config.toml
init_std_down = 0.0
warmup_steps = 273
schedule = "wsd"
final_lr_fraction = 0.0
max_seq_len = 1024
Each number is 200 + 20 x the weight over its row's rms, rounded and kept within 0 to 999. Layers, rows and columns count from 0. The size before them is the row's rms in percent of the matrix's.

# layer 6 MLP up, 1920x832, rms 0.0267, rows 309-311, columns 416-623
100,209,189,217,227,200,212,207,183,203,204,197,195,210,206,175,212,203,190,224,178,237,213,159,220,173,232,182,200,191,236,173,215,204,230,173,178,152,202,225,186,177,188,199,200,213,229,175,165,162,221,196,216,188,163,202,199,206,182,198,234,204,225,201,199,216,203,179,201,200,229,221,179,155,207,221,174,165,204,199,207,228,185,210,186,196,227,199,205,198,216,197,211,218,195,230,221,188,178,176,208,197,159,250,167,222,187,178,196,211,209,212,203,208,184,202,186,199,227,154,201,203,192,225,201,196,165,198,204,183,187,165,190,187,163,235,221,235,225,160,195,195,216,204,212,211,178,191,194,210,213,193,206,215,215,192,235,205,209,178,212,209,217,187,235,206,159,207,203,172,189,198,181,181,240,227,198,209,192,213,241,232,182,194,212,233,206,198,159,248,191,170,197,198,208,199,188,180,180,199,214,220,170,189,154,209,192,178,179
109,208,217,254,223,213,164,214,199,225,174,215,199,251,227,206,179,195,219,200,180,204,183,157,216,216,197,165,183,162,207,215,206,197,210,182,241,182,224,207,219,208,149,219,185,221,165,221,156,181,170,193,164,216,206,176,161,241,172,165,199,212,200,223,260,204,232,184,194,210,200,196,216,196,200,208,181,184,202,187,200,175,225,217,200,176,203,230,193,176,206,208,228,215,214,240,188,164,221,232,203,213,223,203,224,184,201,199,173,172,211,206,171,199,176,193,165,193,207,194,211,207,213,215,190,166,196,174,210,177,199,251,179,209,216,207,214,196,201,200,192,205,189,171,203,217,198,168,187,210,241,172,217,188,200,197,200,195,225,209,164,181,227,211,211,221,217,202,213,186,188,222,205,212,203,195,160,181,176,193,201,245,190,204,201,178,217,207,187,224,211,205,219,207,201,178,196,236,194,207,199,205,213,163,183,219,175,194,195
103,165,182,179,183,198,266,227,150,248,172,235,196,169,181,207,187,208,217,206,230,249,217,202,172,198,199,214,214,174,173,163,226,210,258,198,216,177,176,173,207,212,182,218,186,195,210,223,210,198,200,156,233,195,202,190,214,205,197,222,218,191,184,203,230,206,208,217,234,213,200,187,190,194,176,146,211,196,179,168,196,208,191,181,229,191,193,167,196,186,221,215,167,213,229,184,222,212,193,155,217,185,207,232,198,200,212,221,191,197,179,216,217,194,214,191,172,199,212,180,204,199,211,255,178,170,210,209,229,191,207,164,193,218,200,226,175,215,186,214,217,189,216,222,165,193,178,140,163,188,184,178,204,205,212,189,191,247,159,200,203,211,184,201,201,203,207,179,234,189,192,217,224,185,198,173,219,236,208,183,198,207,207,156,182,192,212,211,208,213,206,226,175,201,207,211,237,187,206,200,228,188,215,185,178,228,239,196,223
# layer 6 MLP down (transposed), 1920x832, rms 0.0261, rows 309-311, columns 416-623
100,180,185,206,203,203,192,200,151,235,243,236,206,199,194,181,178,225,207,210,202,214,257,212,208,215,180,191,210,191,215,215,223,182,213,222,189,205,194,210,202,200,204,181,220,193,189,209,183,190,201,207,190,176,210,199,198,177,217,225,188,182,223,177,171,203,190,195,180,188,173,200,230,224,168,213,162,203,225,224,216,170,196,192,239,189,150,206,186,223,163,196,202,194,184,234,188,229,197,209,187,182,236,224,224,222,183,239,230,198,197,200,221,175,218,214,179,210,184,212,210,191,186,186,177,209,225,183,202,237,211,191,156,199,190,240,190,171,215,205,194,198,184,155,181,202,203,208,193,179,188,203,187,190,198,212,198,173,187,194,198,196,183,188,200,202,158,214,191,193,213,195,164,183,246,181,187,198,195,211,214,181,193,233,175,204,187,219,185,188,224,177,191,225,150,198,198,223,217,192,260,213,222,217,229,197,163,198,185
111,211,221,201,201,203,174,199,190,204,185,216,227,173,220,225,204,193,196,220,190,179,214,189,199,202,193,190,204,209,180,203,221,225,202,211,222,203,181,189,199,174,193,179,206,211,148,189,205,203,217,206,201,206,195,190,192,218,198,176,191,212,200,210,200,151,169,192,166,212,236,211,189,190,191,178,217,200,215,200,205,180,177,179,201,207,209,181,185,185,168,203,250,154,192,197,217,198,220,170,182,150,175,218,223,212,207,235,188,225,191,175,207,193,210,199,216,162,208,197,200,190,238,198,190,197,183,208,191,204,197,180,166,186,166,230,194,252,210,221,184,218,227,175,221,245,196,193,225,217,176,197,207,207,203,195,242,167,171,205,203,211,205,206,203,202,214,196,192,198,213,228,218,196,184,187,183,177,199,200,209,185,194,201,213,184,176,196,202,179,234,209,182,186,211,186,213,185,223,226,212,198,203,215,207,164,190,218,235
104,156,221,214,226,196,205,169,156,219,193,235,173,214,191,198,201,202,173,183,184,187,182,194,178,229,216,221,198,211,208,223,206,225,204,192,231,191,225,187,225,212,211,186,183,201,203,163,194,217,224,173,198,190,205,233,237,166,218,182,223,200,182,191,253,223,207,191,194,216,176,197,196,210,195,185,207,242,221,197,199,185,236,242,221,201,203,205,204,178,165,204,211,191,226,208,223,201,181,207,203,177,233,179,181,230,185,180,202,210,163,236,222,202,205,186,207,191,215,190,202,211,185,175,218,186,196,187,203,172,209,215,220,176,221,209,205,230,204,202,209,225,186,159,197,207,221,208,214,184,179,192,182,158,186,173,207,186,168,222,216,175,198,174,180,210,215,200,222,193,187,206,196,181,192,198,248,203,184,200,218,213,207,187,218,244,225,192,203,228,209,201,203,207,196,190,190,253,179,191,193,190,217,188,188,204,187,208,192
# layer 6 MLP gate, 1920x832, rms 0.0272, rows 310-311, columns 416-623
120,178,219,219,192,235,196,199,207,238,182,197,222,242,227,197,204,225,191,223,182,186,189,189,190,216,211,177,175,203,192,195,207,198,182,182,220,209,220,221,206,177,222,181,173,251,200,207,206,210,191,213,218,237,181,180,170,208,170,176,195,201,198,203,220,195,224,207,162,205,197,214,211,235,209,171,207,196,214,156,214,195,156,191,188,197,227,193,207,180,213,228,205,238,200,182,190,217,216,190,203,168,209,244,201,220,193,208,189,216,207,219,217,164,186,223,196,186,222,229,213,196,190,214,194,197,180,212,212,190,211,195,202,170,162,206,235,210,215,215,184,223,236,164,215,230,225,159,217,250,192,194,185,188,187,160,213,171,185,186,194,208,212,153,191,209,256,204,213,196,181,210,199,200,182,221,205,181,173,205,213,197,197,196,200,174,181,178,194,193,192,199,198,207,183,206,200,196,233,207,242,202,203,211,224,171,153,243,194
101,213,206,217,203,178,212,183,199,185,219,211,187,204,204,209,203,227,237,210,195,233,219,194,205,168,228,216,235,184,190,194,141,218,200,224,228,177,209,215,192,195,210,191,218,234,181,237,213,191,156,215,188,191,171,199,186,207,200,208,187,191,198,225,181,192,196,207,205,207,179,196,165,196,193,187,201,197,202,167,169,208,197,202,236,207,191,225,201,180,237,202,202,178,194,217,204,168,212,209,205,189,204,221,220,176,209,202,178,234,198,234,186,213,173,190,223,197,199,210,221,224,201,228,192,219,223,190,221,214,220,195,218,193,212,247,220,188,191,208,199,157,195,210,171,209,183,185,138,213,195,172,196,203,133,206,196,239,206,185,214,221,208,193,184,198,211,235,197,206,156,220,200,230,167,186,211,240,208,238,173,178,228,192,209,171,189,240,224,176,194,209,230,193,189,232,213,188,191,202,224,161,203,196,212,220,182,212,166